Weights of a small transformer language model.
Architecture: RMSNorm before each block, rotary positions, no biases in attention or MLP, untied embeddings.
Each number is 500 + 40 x the weight over its row's rms, rounded and kept within 0 to 999. Layers, rows and columns count from 0. Numbers have three digits each. The size before them is the row's rms in percent of the matrix's.

# layer 11 MLP gate, 640x320, rms 0.0522, rows 100-313, columns 192-255
097:522434563523550491563504435545487485485529522490509516481495527516471555532548524544436480528554526493472483515519559521517517433439568434470535534441465538408512451484468511473523541539478545
103:523482497457513491460475534520520451458488523559451491580510511450459425527500482567567495490575432509525508461472433574546476531509433542516499540524468551470460446464555488505523500530457497
100:504493488542538479490468466544455490512461455508489549477474514443515536526577519540506519454495513498540513488468521453505496539452479424503492545505527496513525528490533454523440554476486477
091:538508484487524539505548627534523521580457574553482450496569464516504558481438431491491480485482480532530528497534511548466408547481536497473455486500453524467513509575442415520499522544488493
104:493495518484473561484460482537536501454534483478486473493401436469479469441510451468459489442553473494535498520519493490460518527494544533441416494533514545482504484540492551484504514505434601
106:521452510496531496468484600455495452475539565576456440497511509481434508484539447518489556505539505447498494589520524469541394545538519558498516496543569403559541502403439569509537468496546524
116:574525466496483475504523483459533541484448517473451502492491547486507497429555499557494509480509520518538605566496456615528447519523500573486497547525512539489526480500582446482511521446474492
095:542511516475537507567484507447502559451529533502477542520509471449492435508445521514417476563478521514539502451575542597492507507493493481436518494509483458482478449436460499489521483469497473
102:504464530507483478561531506476456516426394557497551429548455509490431497527457511515487537583574533539522465472539508539553452510499449453467537466545473483500495490500521555542444437529555570
102:501442482435495520451451492453504505478515439472439410515506546476501545511483488457432482458561483513453464500504473473510490527526507560410406505508484485476523524458468580504504468469456551
098:496476477447435525537485447417513509562505467530534494434514512467504480524504572586512493466554536490482450523557561434485446544524531537566516507521443516497501432589488566511449411495502493
107:503511464426461560497502498543517502454479486545572479630481496510460430446497455503558524495485536493513495517513458550455504424459490498559485568421511514457575508534543455560438485521502505
100:510502507463477541520549449497513541491558438497518449530540515509516525476557531566500511415511555583448488530552510454516513527548530472474457530489504479464509488492469466524538541467510506
100:478503481558480520515541436481502508485464501506583510568434485496513385453509473523494552492506475539461435527566443545487503528440445566516508511538498489528429499468544483515486497486444516
104:486506508515486495510543479521548466521550427519481510510464496509530549531477464535495531443552476497481446545556440498552516525500482493474527556576528461487510499473488506460504528526605610
102:526506524467457541526499550566476556525524479486510486514474534547539481536416504525473492477567452505511572525523557571450526493516505523441457506463576511456483485451479531530548498477448490
084:502515499484532502492463465561441490551497546480476528478460560443493576527475531490494521488516549498432473532528496427457550479455503528459480501458510507478512471605490544458525507498457499
097:505497580554559455406506534521455499498550495483512495490556468577493508538457458473460504462567500476458502472457496535529510570550556479460441440529497437541503489500491503510504562532573543
093:562537510477525476485504445527519479522457519566471481497510521579455531497579455547543540472491554386437464541448511519497493545499428541458513581529537503572443492498517432567485504493573493
098:511444489573546542560504430473479487520513461552486517529510406463502468471586470563514498457563486538471459512512471454525474512479401447510534507480497439567515412513524491487523523539514483
102:371474550496566531510442485546529545544489540541510477477537446570506429525512518544518490493495545481428513483554510449534496581478563472475456523560508450517427512523537503466554471432439536
098:541464504466494530517414461537545552430518520571520510486580415483530518506542513523493483485495467486495381561477505486539588473564441481497460567525438458498478484493556537483455525509533451
098:465505512481551479538591542455522488432523549507465563535584400554489477457425513572545486544491484492477545434363545480470588530526507453433454532549493523483476472433452534455550546521482540
096:564565501407539512563476457440483554455532487499471474502465529510483481463431502514499468473513431522511423501485505498490511443543482477511520503502523483524500458451501554483502480448514520
104:514495508509421552498524541495566519490500448509459545613524529456521511465482573524517542482538533489514485491574517602443509526515540483458550534491484475481533435549458525549484501440453501
109:473433524525460464535514492454465451493451547512454455460511582457536525540565430505544553585573515536470551461585497491518502485532519554442535457496432480507530481575496504454480559514533471
097:497526441556520453460513501497497523512482481557503469456460449471488472551520513522462517496494472491547511397545523549556504465487437540438482519470492477447464411454538493476394451518475571
104:494587523509500527442464565523481462473464424476485536501478488386464512530513518482427516514456542536482478433513471490552471487488484500569476460476505454556550476580444428499434508519486530
087:474510495566480485525510502585475484526535509548504480453468495478459454520501563480514506498510431527493506545459541509499461547520488508518527520548505511494443539578465500414457531501516583
101:494536505511483604492437437495469543491494525517590487559544440448548455527503507551526452602468512523536585511474408459583462464520411477475436495470461474520496518493530571511501521466544568
100:535537384500407515426440479503466446527532566540441475526491531453458512466537435462536509481517552470468435491443477495482503468519452419460535538529481481463478484460434572501454488500494567
105:486471458516479489543445550498548476514485514531456550523452557435567441536498564457461544478490569594401489466533514533492552442547465503498526517510474497440442552513555555510547480446499499
104:452538470503511472497467519478498494554498455501486460562475521538501455489440501480544506510547492542495428479518445586477466480463532407513424464491438504471575511482519473476541448455550596
103:454471443612493462453512543522522532485464541608526487477487497522506399432452491416341486415483462487533541497517450461474456532487538497501515551567532505513420519528541513550497557529490552
098:562460449553494516522518507486435469538535519550470433461506502448481542473461527532515526471475446414537511565476430543567432511530531429554545510521515525427508485484528575476519495486460520
108:509509460513497440459491522432547469560469458506483475432486530517487507479549453481511536471426505433513480532471487520529524553595447503486535566479465504496461422504487500473477475484560515
105:506514545479489455579464466517371480463517414518539436555543477539505527503454485543509513555477540502536540464473470464496467487488500587472445563552578506487480496501562486572538529538491489
104:520472506498498498542435430425599527480509487546390550487578466499472537504515439450457448459513552497453498547516539549449487502476509452488531517442494445419496467574447561536552535473535483
102:489529506500512469428535542491542542535411504513438498517458466458480507556521503468522511452500478428527513470472484474501511465482465534486482548494468452467525455517494480557392494519529516
093:528479492480514553536460472485517567422476557541579412472556416454488497531497483512471567490558516484495477505494586465470434432421358427488505576493555511449546526492526494476448490511516456
105:520520481491501518527546459511502476593498430522431567540430534445447400519535471479449537511535483491584495481517600431537524462498529459441497530523505557509497528495517456519480437496469502
100:566551525488495508513547490497489551575527539518531513554536491432460510502490543479483440473538554519495456534455490414445491499538529542496416499557473520525528497507563467543540494428495562
098:544460544479541429464506518484584490490558439524447548539529530555595539564498512515483508484594552486507540456579461527475493524523470494406490449482504513450540496541456521501497507445519469
108:583435499503495533492540462503503528521479479461517418537542502497516491482537503436536452548515525501507537561497362553514571478483443402490439545552516464504520527498615492463407435494493508
107:482443464462547518512494499464536523510508535464548518516491510446548503610544483427471471578510473514497510463470519471453476542426536528565519538554482459519438487534530491513520524500477502
099:596517547512506466501421462458510465469469439460459504543520507552543478517492530488499493508495496487486486482582472588506532470534526489487472450494515559437535482543517560530492518481541498
094:542472483526557537463522443577529554609506593540478458504443469503469546531567494489457483581462470491531503552519516529476406462483499464518430558485511501516515487525465512562446583547541590
100:442509511522508555572504515517523507515548572591439486478527557550446530555510479571501445428519539482419438540509543573508572507422545452447501450539427455453504484439474478527502540482518524
101:525536530400453494473469496465487438441595528518573514490519512441479589429531494488474490530550472502471546562542506552507440422508545444470481506489590511524488494559541488490481543511513486
103:482537514462452482456448508486428463470436516554463450578520473539545488474548512516472482618492531514476483478502459499535493489514487451458554487489562583496490496515446533507523524412496504
096:461505484520558516533485464508508476505503492464498435545504487477444488538534534474464544577394436495465499468489518506531448519473531458455497447403425509457501581499433431533555500456463463
092:511526554544540568454484497532528508491534441538449563525439433530522460462518559475537498466561560486510498554568502469552496474415494492444517460469483570526516515538514510483516522515474534
101:487498479512551493557527411461482481571493503507516469504557488508516433491546473444459585515480582458558532428443543450547559502481550523530528545507474529504510487489466547506523492573541555
096:510497507482478478435506516528491576481533502530488508530588521500494589513474459515490557501487541550504539471481517521558560522455506542470531532569595527509449513566479366509496393473493538
106:507499463500559461515493571484484545444471493499461546478498475528518553495495493464482518484479484540382527560520502474462494437558499515481484471540489496492506443545502562531478540456514521
107:423567510522481453501474555500520540572557507531440521538462476525471534448490460490505469485476478457626561514501504508412480499537427533588428515529546485464524441453526524455496493513546552
105:535491528478503491527496481484526461450462486505528524507486506539495537517512544485564491495552441438429540474522495544539557502519581521593488481459552526524445578560540562436528521508514490
096:524566541422494542514579488525504497541515506477519490513443460535423511499505477452498500513514515493479454455512458461468552494534486521507468585505493458465524439505496459555455517505476556
101:501507452468495500551531457513449512431565457522363410549504559497500496478525488541525559491510499546518515546457555482499470456488400474509452499473497531557502500514493444398475503487470503
101:571505561463512541481460477553499522444465524584558543522490514540494470514486458497506558456532602520507592565530505462471481444507507517512502544491502430515485472500527458569465468552479528
113:496555414490476501511485547462521505445528511550516511557473500456527568482548509532480423400493526533520485459429461577514514536463479512501481534535500512498467523469544473435409469500471386
092:495477475603467472460470497477488474547572535563521468543466468535528496503447511555489506484551487500524475544553547466517477533515510553512481496499505512513465472513436489553535514480585562
106:516442512521471513529491488537562526486504497468477476481628486524443460493531482436471557468575519530484492509542456503365512531538493491504478463475553484494540433495556543508494441483591495
096:547515492547481554517476478492494550529531519532519438467467465425545589526556563510425535512456511556534555501491456473551570512505480568529471534421523516525511465475545468446574391478482442
106:565527488487532503545498477522546429474439530525551456445465538562475495505474520508472480535466465523469473518486522494531458458439507486478513454506524536494490419567468492478565520590386523
106:524530538496423564541457533510492520543479464515485508504475494530488575485512519549441573440538468542515553499477463557489440486484496491517421483474540523518523519480507556521532539480483516
104:476496537465499513551512455514451470521531548478567507509512504568460571533489491483467498466499518539446452477534482507474572487483487490490453506537567458449556470614530481484517477546462439
101:470486463467506535481477572495498523522464531569464490561520513484496489467547470522426513490573532550537570473469513511545464517561590529509519517497506481514577481606507490483561474476541472
096:526499494468461463531492518506462489505472482505545484443447484512548481534487400535500527508523518480493462548415498536483402515473494494528432428532501533470500505467543480477495513540494469
100:521531517501510527413510488532570553462463469490521480497469524480471548498498457564513548566465588461527520464472494521525495485471501573494483508488487492451480459485484455561480544476423512
098:483429571532511465544467490482459522430503494469443491510485501402512512444483525502512534526417521554524537499479518539534480506489558439514501517491471541518550439517438502482466520453509479
101:498535463508491453517496516563510535466568494513511512447603518353478532487469473478497455493452466466520586509506453426445467499525555467516524467525469527505510406564527581463468542523454578
104:523526465395529503452474519561482515512548519499487490512451538530509512547499458464491525571495490448506495493474427472450532490511542528523504475527453497517439545443511438507489551452438534
101:505447493463525520554481449496476496526544487503450453441529497456526450525547481472533554463497624535510462431469564499544516504546537523537436561591540512485512485493499408477497584470452517
102:456467491556454572505476471552526557415555512491453524519527445544486527509537478524577547482479491488498452536500509501542491475492439513461498534510468559521537475510537483499528474558447522
097:588447453525475463489539551523504500504461491444527521530523527518410493482435506609507539452506507425469550476452490526562511488481450495589446530495520509513492488459493539487467528506480485
094:482444578488514476498483524518508481525516586490473462476495447473478501486426499580483520572432532484421518505461519528499574506537464490499478499512574556451534477493539528451453378541531516
097:510528367543547445508460521554472471562524509520576471477428497488447515527505496495463458556560561425524483473527570477428538585514440492544451495545469494432543450565549500461499526492441535
100:496466515428474499523437498472535543505548532496456498506529492487461553479508451488508552518495530567490490454493480551464502535522463442524532486537522523472477460529510423507526503509496511
099:448393472470506527504484494446465482511502479539513479465474496489444505454480493499463548576446525525484498473520482482464521501541513533569440568592547557494399504525585467489560410457466495
098:539468451482471514518465481472485554453503492459444552519493486505457467409561552516540535482543527558467560417464530538562506533566469572474446478498478458481472453503496556575473496484569492
101:518463470438506458426439475521499553429527496538484483489482498494478489464421499564572395526556489508512569494450484456522485545529431415521517564470486508478487492493487499524532469428491497
108:515550443409530477478501517495510497485583490574528595542578487510473480488484454529532491476588465519544522417471491524529496515497440503505442511480442500496500530509523653400584516442535493
099:505522441553460468472432446443490475445538510493496475456501514460464500524484510510574463528427529478567526543440575491514487499527469496422474493517560491543458457551529494500500508481427527
104:571543394491502492444465419556590506442478480482507492494442511545506497482561466497515524502546485452458497480533421533502458518494511512487426559457538497537471489471471483534466465559465447
125:567548559489440467501521483564555551470543466477500558540519480462475543596528592437500482470568471514545479518500512540499501572511528532476509488503564541502510437548558484536479507525426488
100:486494402484500467491489436571559526483560524475470547543562529494446414471519502549503471480535535508542491495536498555514463457474559456551503487482568456464498493515528456516538521537531445
104:518497535563534507517470549548471464527526544542502472454543494489555519501477501523513477514459559506540560500395527529461542475551457562471468530602627487462467448526579514512544508424447506
106:518498503544532500516499503410513501543524531523536508545476567546489546530528506531554458495451497448453537455539489519528505519492444582448529479524519468534518553451523507504520523528489566
094:543473492597518522516487504596445577495548419523558564480501541440527479524571474492560483495475469483468576516501528472468501491534486553551566493434572497463497573555490562485476545522479430
092:501448541545455504514458483492430509487530545494534482543509497521484621494392491584455508517527567582511438552567490472520508565475540450468476470568486517483417483523502452441511464532484487
100:451595434544518457446531487496510574533532436526516467514494515462505593530517506494460529449516510463476447581470503538558494548537487531497498488455492494532443423486474481460503532405466546
094:490406558572544524524548481443471506526523565474505500464473550459562510477464496539544467510476456482480553487424521484484505430536466568532520464549555481507489455436579520546534511558488528
105:510531477517514540464474543444516483491493510510417512561523488528478449479577529503536508530511495482457496521584542450473548547487505520460517514509496447573517456485549502529462510482436482
105:527503497499465496550542528548424485579493536466486518501529463437532452504518535508524463494502441480532475533495474577464484475483487516571496596522481548452518499486482502509519502553523536
103:505486562534476479491509412480554562484502482525494410457487475508548502447517445513502476506545515567435494500455478491504484494551554482580457467601541571467470456483492471458521493571457561
102:487516503512551499524494440498547495509530401487435526495518464534468441463514477491509537500511569546504502458583531508532521471517495505453529459508491394545463509509519459473534572541539540
097:490575519485486603465419501485546557529508466496443567537511481504482423423555591548485576374540541514532501476480495502471518497520482488498524465481477460488518464552506494537520496481521433
114:470545502482469483482481416561440504551513525532532540516466499490497464489522449481500458501560566481501491510477474456568614534476497499496499499456557425517530460415517514505552484516489515
095:518566532614524391539433536510450522548538518533516541489447496465527541565523463568538547490508455490505489569470428505512474497546551499473519449503490523545491509496495444527554448536569495
101:519484455551523587562480584478484585508563489486479491492497515511506488527548486532534520491593508506452519489524442449497519508482521487521446517545426469515519468549491523582508502576519470
091:527575522534500558419499442494474499450530505489542480474568341550439554556495487541509558546414442470512451489483523490521504492515439557557455543427565514499498510540455474520575550549480465
093:489487491461477525505522489524559538487548514566452488546502532542543512467529472480525503494513519499449506536507518472486503480448475499491392492575460580459476465478443533505474488489459500
111:441456557472474526566499483501578436510600418560443462523472516453459514477486541547454520498517464534540468455427498512514549489462413536532542515514466553519522538572481447477545544541527494
099:556571534452501466518497525538496514598458474507535489566502540497480475505532522503511534463539553510491547436561501565477546551519511421479423515501504572488455561506517527489503528465489536
103:536455500531463504581517470495522557454485584435524513488518503471499485527423502487441460562486513487523515566539461529554509470556485525447467458564538539521562451524486557512538568483524383
095:539504448439427562543588464526449527521538496508545485521489454495461523478537513532423488492572552545487485454516543449484511492478552510518535535448541525489509494472558495503579508578448488
096:555433523450488514549498421486512513587491556503497513549412500589565538536465498508489519475494488385492479526392492512467454508466495587507435536561503453480466535573494483505529497480562554
087:493436556516524479574505524487525505534535465495523533516381490444509481544498545466525521575490483485471653504495506496473534522561479519502511504435510511539525482492494511533439527472489531
104:474533483474501477548562539503542548535516513533504482543497517491486428539523533527476449543569546557479553529516501455448540567534486539444516459504488611558454506506537518577528464548542490
088:525503543519521472527442496512533461512470527442524522534513475568511474513464565471520513540486543569519470483557510461616527476508523457490456497506487558526542402451520588451495539480524438
098:498475560548549524445554491467566512486586513491501480499506472509481419523571520529548494537451502462523455528459546505573620499498464482503561532512529554490568529530540492566474520519513480
093:496559495550502579460443485405552538479505467522529517487448446500477531476472454519497502458445490506631525399423469469497506421545520502406454538502496471548527528474538442467481488510514543
106:481456424454467490580447536524425526505458525506507491498449574533448480580450455506500532527484496542533491518496420388522525455481501460498568451527493494472513546479403539471536462525480490
111:517496442537560463525421459526499521515472481487509425495464547558460607505496497494438469528445528491491507490525553523447517405509529474472508550534567460469545555569438514540504430482509451
097:536484490501601513493479552488547562565532509573497482461538474439485554530510499462539604532479455482536523467527501510495397523523493556480495477493511480484506499445485563498551531601483491
102:483559568497536517498492519525458526531509502575435549535534580504480548484497457500508565502523484517480534528436439463498559503497410510527523467528501498469591473559472507352550479542494514
089:509498508566470476481482511492494524526487539504518516458486470450523567477496504554579502527444530489498486467519537461527507539464560504510449489516535535485553519593509566472568527460393477
099:562524535460520546512480434466474578546533528477522433566554452488513570442531470520473569452509487500518527481519414470420541488471485481515479448524477527526470526499493499485459467512457533
102:497518458537566521515513452510554478497453514450540533589531425489488587505568539490522550542536467544544510545555514418486565514427562508444546489475558544527511492444508519563572518475413440
100:480447494449520543478442508478485460482555475472450454581515522539439483438440456502496462496523552525489404516509513570467450424529559543439521516527456493504421548519487540470466525508425484
098:528474502488433505481481484466467518495424462610456567465491508513559551498546472491462583490491504487517582479506464484473469469527482508529525513434500600554499416542561498568485536480503487
105:503472548412421575490444476493496475497522413531506500557457554470477541498466488484517503450462552460413453498478607457549573453537546530581519465429567578510422526529526487507511476505536510
093:462476519495466444563461510425466541444498553502465470518448522498481502511422465521453549418545512538459512506512507561418446565490451478440431472453518452448503560506514547510471472503531473
118:495503478554418509502536528471464502522537555561499528517442535556466500536561544418451547530553493461491550530518516512460509551406523496489480466559472501427458521458492536505453489539478512
099:576601458529489522492485465508462495513530414535481506454442392484543535539530431483465570509529569503453552530592513513566467556537510466466409585506489502509481415545451467515492427406537541
098:552477495518518457503508511492545544527479494528496495479539486505520504469489519475539484517495544471387528503453498524512476476453463454487485509530550569505504473549486528540483489519541468
094:524475471529533486475544475465572517522538500569478457528520459490460511486564436516505525509428507590453529523504412541467496558511506524491540553483489480520503527485480491497485428499511473
098:443528459401536473520468502456541540463539514503496514488561510500474529429501544574539502578470533493422557524461500553509494510541488503478447444563508460527473507467456517480394423442517477
101:459541528546502516453427497544506534412444454506495532440561519507492491523459534479558486532562511528550525457535614498570485554543474528496494560497511421472491585472487485557425464556452550
091:514468496489545568514421488510565489460499520514492539536435509511533550525516508504519492560518526492479545494507535500473413548545509515480616489519592523535534529510539424490514579444522504
105:546524508537505441498405484512482548540592528483418544506513506555521493462570545468561497442584514553479487479502529490505477544496522546487498547492469453536464508480511508551589436579485514
093:523487488472388451576518458475502495464542532493488491514526503539487489569501551490532477463511490499479524529515486498521442554480564547447447432583536529489521504589520454460512463527505484
103:448468466488523433519451489499422439538509495499432523458483475468464487560482497527483518509521559523501523455534451486537474427489557580471507497591490443498526503544562476486504454487510539
099:505489518428517549556516491440562471504492580492502478443474583487519517522511529474485557474483484544510544507481461472526531582601544560430414512551382439464473489551493545456476514495491531
103:561524485521432468530407495453459479502542511521536480531495523444469443519548516483514574475519520388487584544386394534525485496502460495499414514480511528476517551466462449489552490519470505
087:533534481496530520481467519511450538524430530511484489436444564446376444533536483460500492507509487531478389502494509451496491532497539477485501577496454478432461485500443518539487508493460526
101:531545509533489500544507499490565537478550480465562490527534436436471499533484484529488510538530449459484567542578510501436477541528494496549482528495513438505537500542452495547467577499531434
097:471458481560504587511513524464432502495432505483481452524497487464492439518541497549522580463512505520425510485512468468504516467524497513446569441414604477514476575522530505513457443496530459
102:465540482492510557476470480518516516512470499593466489521438557524473485514530540471450546436541551508543503566492421498499551500526551581481525472530472502502562448517494476510398537444539495
104:477509505521573511491485418506488520554518486519510504452523542546543511460538400490497462499511542499450521494475535536488528537521521442537487529532444496477449458481459614514487460492448451
098:469503528503496518455421471513553484530485547571524530475540549538470470530463495518527478522540520520468498504494540518524516538487504508503473553501514447447453551514461457502503573539544575
101:498456457473512543425499395538537567405532521493450446483500485485471407477534557482477548503463546524475514514463459458506483555505488477511453589559485503511527476521489420537510475496510479
100:522490454517493573490535481496434490444463510527476502546560560506444473520475507385452579530485497499442476493433549515458475521484540526530499479547483346446561479549501520497546531519484493
107:536494493508523510517531578455523527503508467586524521444519560499458483478520419494467518495468489531553491466596592526451494576587503453514500460599475528555518523463508523585507447528444463
111:397491455528554555531566499445494516463525557507464498540534535474447471511510576518453497493530483613454463595486462525480468530502500517476510487566553500522518469485539472481502513490436502
093:489605554536488460534444484534524511528502467500559497450498459450550469560468539522479513510445506541446481471544524494516451461482518525476462488525513511494450440573476543519486534462531484
097:523521538488558452561460529515497544509511459451537505552513547497546478433529555475521514513494568511525447444532467538521524579584442485498495529529524517471520479471444535527479458544444499
105:549482496501527556549487479501440529493503531530460550523480581423543548493493441461478529485487595522483522489501515505517490472499519497404514486502543489450454479551416459506507472536586426
101:562478510534525522507430515555476525510535574517509465532473498516457486472414395468492495572454546508426441501530518526545547470470482462487454544494583524478486511467534485480527525434490455
092:523477430491484462491467500504515501498575485521494490465486509433434506487486512538559464559481486542435533560473502494503558484507515485487519486470445513491497578525481482542440498489521534
102:484447505450518529486530522545506501512537487515324513506512590562491457454550533432498504436436584450526607509522479489436525500534498497504522500551474446467477507497559487481517465548453572
090:461497565453497472462455449516444479506469486444512521471488426452523516586516479485506475482471482532461480530470448495510434565599488507513517507524458562570496465558529460493474468422498512
098:552492472413536575490479448488518558414618462546469437461485528439525523570423407546535446507424503545488532527475456508453566538517512490543485444546511439528442555540546504482565561506444504
098:485487444478501541468472472579520548469556528577435536526543507501496460468512484419485504481541485541485538451508533512495424477505540504468457532491476495514557509468542474510526467481447528
089:516557554496476510479428468460585556502405458446475494503528456461451461458549495520516511434478505443499487512460462486474478535499517538494489443521477514520429488422473518475506448551535531
101:505505501468419519595519470451468561447526484427481530546485506480485543543593544518473457420472546512503492546483486482483546502531481552478470540545440410510489514582440447454467501479532447
102:489543462502475474533470531494455557451546482459437492589498524486498468459482447537523576485548516454507499514529422505453521517458531559574551468452457436534556441495496464509550526578474519
092:611508522550514579510462499526468444500403513481498455482455540507488425452472484472505574544575551570599465493564428537464500487507447487556525485561509469534570505492532501498445523554512520
109:517499509503471521487495473452452416485500610547475486498534492500458541532518448520504506504518498512432506495469507480530562508473527469516476508497515554456540486527460514465459553546534492
101:464460536494502480486533470502505550501434529492440511520446415505479536539453491469470481530422475467464497541439528525517543466500545507500477486543440514478441488475540471567515485504499487
089:567486553534529494450501496530485478460491528502635468427483461447558538582525544538472557547456447469513462559409472533501502455513501536558559525501536488456500527509461524460532459474577545
104:428545485510510482566429528560544517451440563513497514457502492473535482518443544492477514528544564500423540440527498538446440450464417450554542492516475446492487556519545438441607453556568476
096:542464404421486511523501571499494457475477446557466509497479528516478458521485434514582484588482500551446539470455411524498451532468472497521421486525498519467459496516492471444546471523528565
096:463461463501515508523536526493513496515547471571513552498454524446509544432429457507454522524485490498452508496496507507538503383486470416495506549526509443461443456510489490460484539456422512
091:484459529531490514444408418543470558454501523525537439507509537532491515523515522452412509529497451479432542492466541530464452501459550503546492524495566451514509527513507485521492553527516427
101:405555472553468476480407487455553565477524494522515464536514485472484508526487467475520555571501528478490463486486468601464482502551524492532485524566477525508488467488515505466556598613470537
100:445487565450491527566437435427514529424509369468477549516483528431491465455574504497519570462511486543474527489531505530579481558425533534465471466498560449486505515498552498551489481498519582
105:484477480531528526553488564457466543528520525509522435567520512500436565508524479510442482509542510494444506570494504532466457459471528462552532496450527463452496489514476553489571524482510445
090:469487548514575514451463523472512502457524544472487470564555501508433517554439475575459509480518484529533492513545489448524529451451495566493492537506547493569510513482496380507484502511523477
105:476491518461519507455466549521498554491506459502493527491516453494528555464466453484501435569578583495483521570470498500513543521531545439504528486524556492455492468503535490498507528564480595
095:484460490457485470504447487474490464496573495492470496453462524471505417489501482549536530541452455474474461461526520485528556551515522484475426499560569466511534470500462460486539549509478491
107:595503557550515457527503450537423406496497533538445522465484527487448514439567516478501496432513498451475498511590583452531495486486453545497476492518518483487483525517514543504488475498504504
093:545460473540507489502488481426469449497576489513511549559524569520540509521521537461468537533542530509550460533416436503472507508511506472507453508515520529518523516482528453560505486570515475
106:533536462469561484456508542469518511504550502496445466518442543377465521528513501444449509498574516504472493429536526517499490466525423535494518469514483569516494545523449498487485538443416535
097:492497551519505469435515521578501540491510508498519546456473522494442424564532458478478544424534522519461501490489402423520500458503554517541534560453518485550458476531488491538569554513471528
093:537442529529503524572436458512509593491618449534493511500526505540520429520530513527543557409516551555496488543447533512511570478516424485483506514485524472486504468542547481572502460490485472
095:542529478511434533461448481565526437456451485502539561498530517526439574401429510457507476509494538525505564522507499454551565476471468503457536522437535549459479482572536472570479468510472534
096:575480534508518467489468537505537539478445521508580527560526491425497428498502496539481484571419498494455565477533474513527506443556537557449508511438527445551480453465516458439445533524505503
091:468515582526488501539542468493504491458498465490400573463456521485488552530438512549558572547541449429589532510526526496529545487431530486534438446480509563530424476486501484473571517468483502
096:489442550472487505562466404508568532531484523533436505504491465457498504550508514518443488471515460528482466477582495515486503518485569459491606447534522507464483465510496447563539509570453457
092:576471403475463514487466472506465568492454480477539494503461493562512452538553502472516523533491498443531527507465488553510541521455436556473604434471544515470486471503610562530523515487491418
106:550512458551480544480501546486462439439514461515493467515497498531517539473461463456500444475530520507424526460489447495484485521489520558489534460526527577557498446524509462530460594478557492
104:497494446545545479518473418452469468506492468538457474512509474562424500465511494496450514511444421562461505529467489488491499526487607488462531490503475446509497518470467487502546439470484539
104:540538496555506528552517515571525580517521566528578505553452548468460524447551462502458500471519519533442474511458469473484489474483546502498569499481550505507459500436427561473486513538538442
100:491524558590484494553582455545501509514481543495481498475508493537512464517511422474413480500456499503550462514481532466544522454515550487435518454509490388483485497577546459505527520512515491
098:492499423466531475556470515598482612590489525564485420443541483511514468508462462501500478512417447585524472454521544584465429444506579511518498548493540447468527485506501442518469454493464505
084:451513561537578500519585538444520518498521530524473483493535496454481522509453533477523485479491526462449496533439422507476481447499538507485468420441490520467523538443495529524507482551490498
104:556499524511592531524470507482500495566497493490490529394504520565523623520453476550477535479520568538436483518486483520481395530506544475420491515559513460491478518552515551510469509438506555
091:515594503409511413369511603483541511499538506527487417470538460481491479473540461530526503471536531476496522493561487515494495530486500508506580513540479477540449550537513507503523571453434486
103:464445500437425540498478549548423519489488395544488500566553492488478538477490445427486479535488475514554528451476545496491467509493574510429459450479525510474500491505473508456514507469484525
107:500495531543479461527497522413481527486516504511482471556540468455477471468555484542492525476491582451442425433488431429481422491437477475601493493581455449489449495549514503426453467541519536
090:512465509445548536470503399527460551483515466513482487504552442481540486467503535504559543514490492490529427532480449472556595439536580491533483452457609445513428541487539542496499550450524516
096:490503560562547490508483502444507498529482472520498493502490536484494506452520502488451570491473499589548497483490523430512444442446530482504493531534560427489489515517515500480460500539503541
101:507518583500494439553543602516487560438529496464466396494476520562495564578475531528521485509461501521529559463427555517557507477490493450537553505441503510455574428442447539496540486505481485
099:450523555474498495438516456447446474505498477436513552497494444504510530538498480457476522425550520579521439435539458448510530564512496543534451486570483551498571462454545461538559548552537513
091:549499548541516465490526456481510508576487501540500602417491382428499541590477430529542496508487500498493525482470514518496463485489552450503555462551529562505464536451433496457545516506447502
097:510547449488452524498402513494418502513536533516519458507439494594468442533501486468509569532488526483466512412520404543492493508475471447509544500554570460495526424516583458476568497529469531
091:540474550485512554533487510490514542489507469526492460547529445524436487514571486540451409483504471510487531456493522543488440438486573490480484505495565513502507529510488493588443496479453465
099:421511520500520470527520487578450479556408486507533504509514476486501490524515461493517468607552522501400543489464526557468494438501530464522472479470522547515505560498546516555497525507534523
096:560485488445532534572476454559472446511526508459522467560462516490460562536514447561534508535450506461497519436454517440491585452507511506479475570481502514488433520526539420558552549502477531
098:518534470481533537463517462484517562480499502523576511508440465540475498542549447556505548526518459499468476393533496482502378513474495521560439509541446424429509478490482545540488538471480517
109:560569559470518532476392477583500536566506548552541450514469421532496525462538525502501483459536547488444531513405467505498550466549473544449436480565529495505520476463506444444485481517584523
095:577525491474534482477501500579485484437494531470480495508507429447509480482567519544551510417497510475497478439568459413439473469558422530479456552512501430535499478437494478585512501534453522
095:559545516497477520442492446529533503532431483512426550534439544409393472484519523558492477465499538494452543524539563537562504436513566531491470466474530588478428468506458404576436431550437563
101:499528570556474463523485431434467553596458467484535398490479479461476552508499501488418496503521523501493516477478526512552548412515481449497490522520499520499521487482508493567496470452530548
098:385445550577489525474509541490485513457485555556617438497420439519414504531495512587432546498481490511446521567580494527506525514562531490443467446535525446532547475448512475563478465508483494
109:584447515487495470565514541472509483491519499506465426512501441489483529511515486545487531491502537494418424444482526478482559485530566461491539503445498452539506599502523502481488533470483485
094:485511508521506518562523416528490471517478495548499524526557569540494553514407461575410506503448540468522530471491531490545515441507561468413541520468491438490542509467535416506478451523484475
097:536518485487542531521540431465497588455466523515482468554464479531438513470495505502503497536526441519441494404518467473476500548553522494512461529544533437497449493503474530468387549487504476
086:496471538541441475477453503554450492515504539424509464520485467505509466554493413484527490551505514482461408493532517481519464532503580500492527453484403511373539433534466546507465505476479555
098:566494495534483632484424485529555477493522545537457549560567530505515547519516523543470500503463502559484409485440468462504479509558533545450482542482534535480446453473471519503410507483451514
097:568449469497556518493574537540536510573460441509463495462505477481528425509575472472524483512519554497525487490512487624446517515475544467513489506529532418438519479550488582514476495577519498
100:524511514547481513541453517540477493470566544457435506537532501559440542420423506514489523474540502519521475491585467510525438459540390490452519452487476477442467514573548462443484523562558472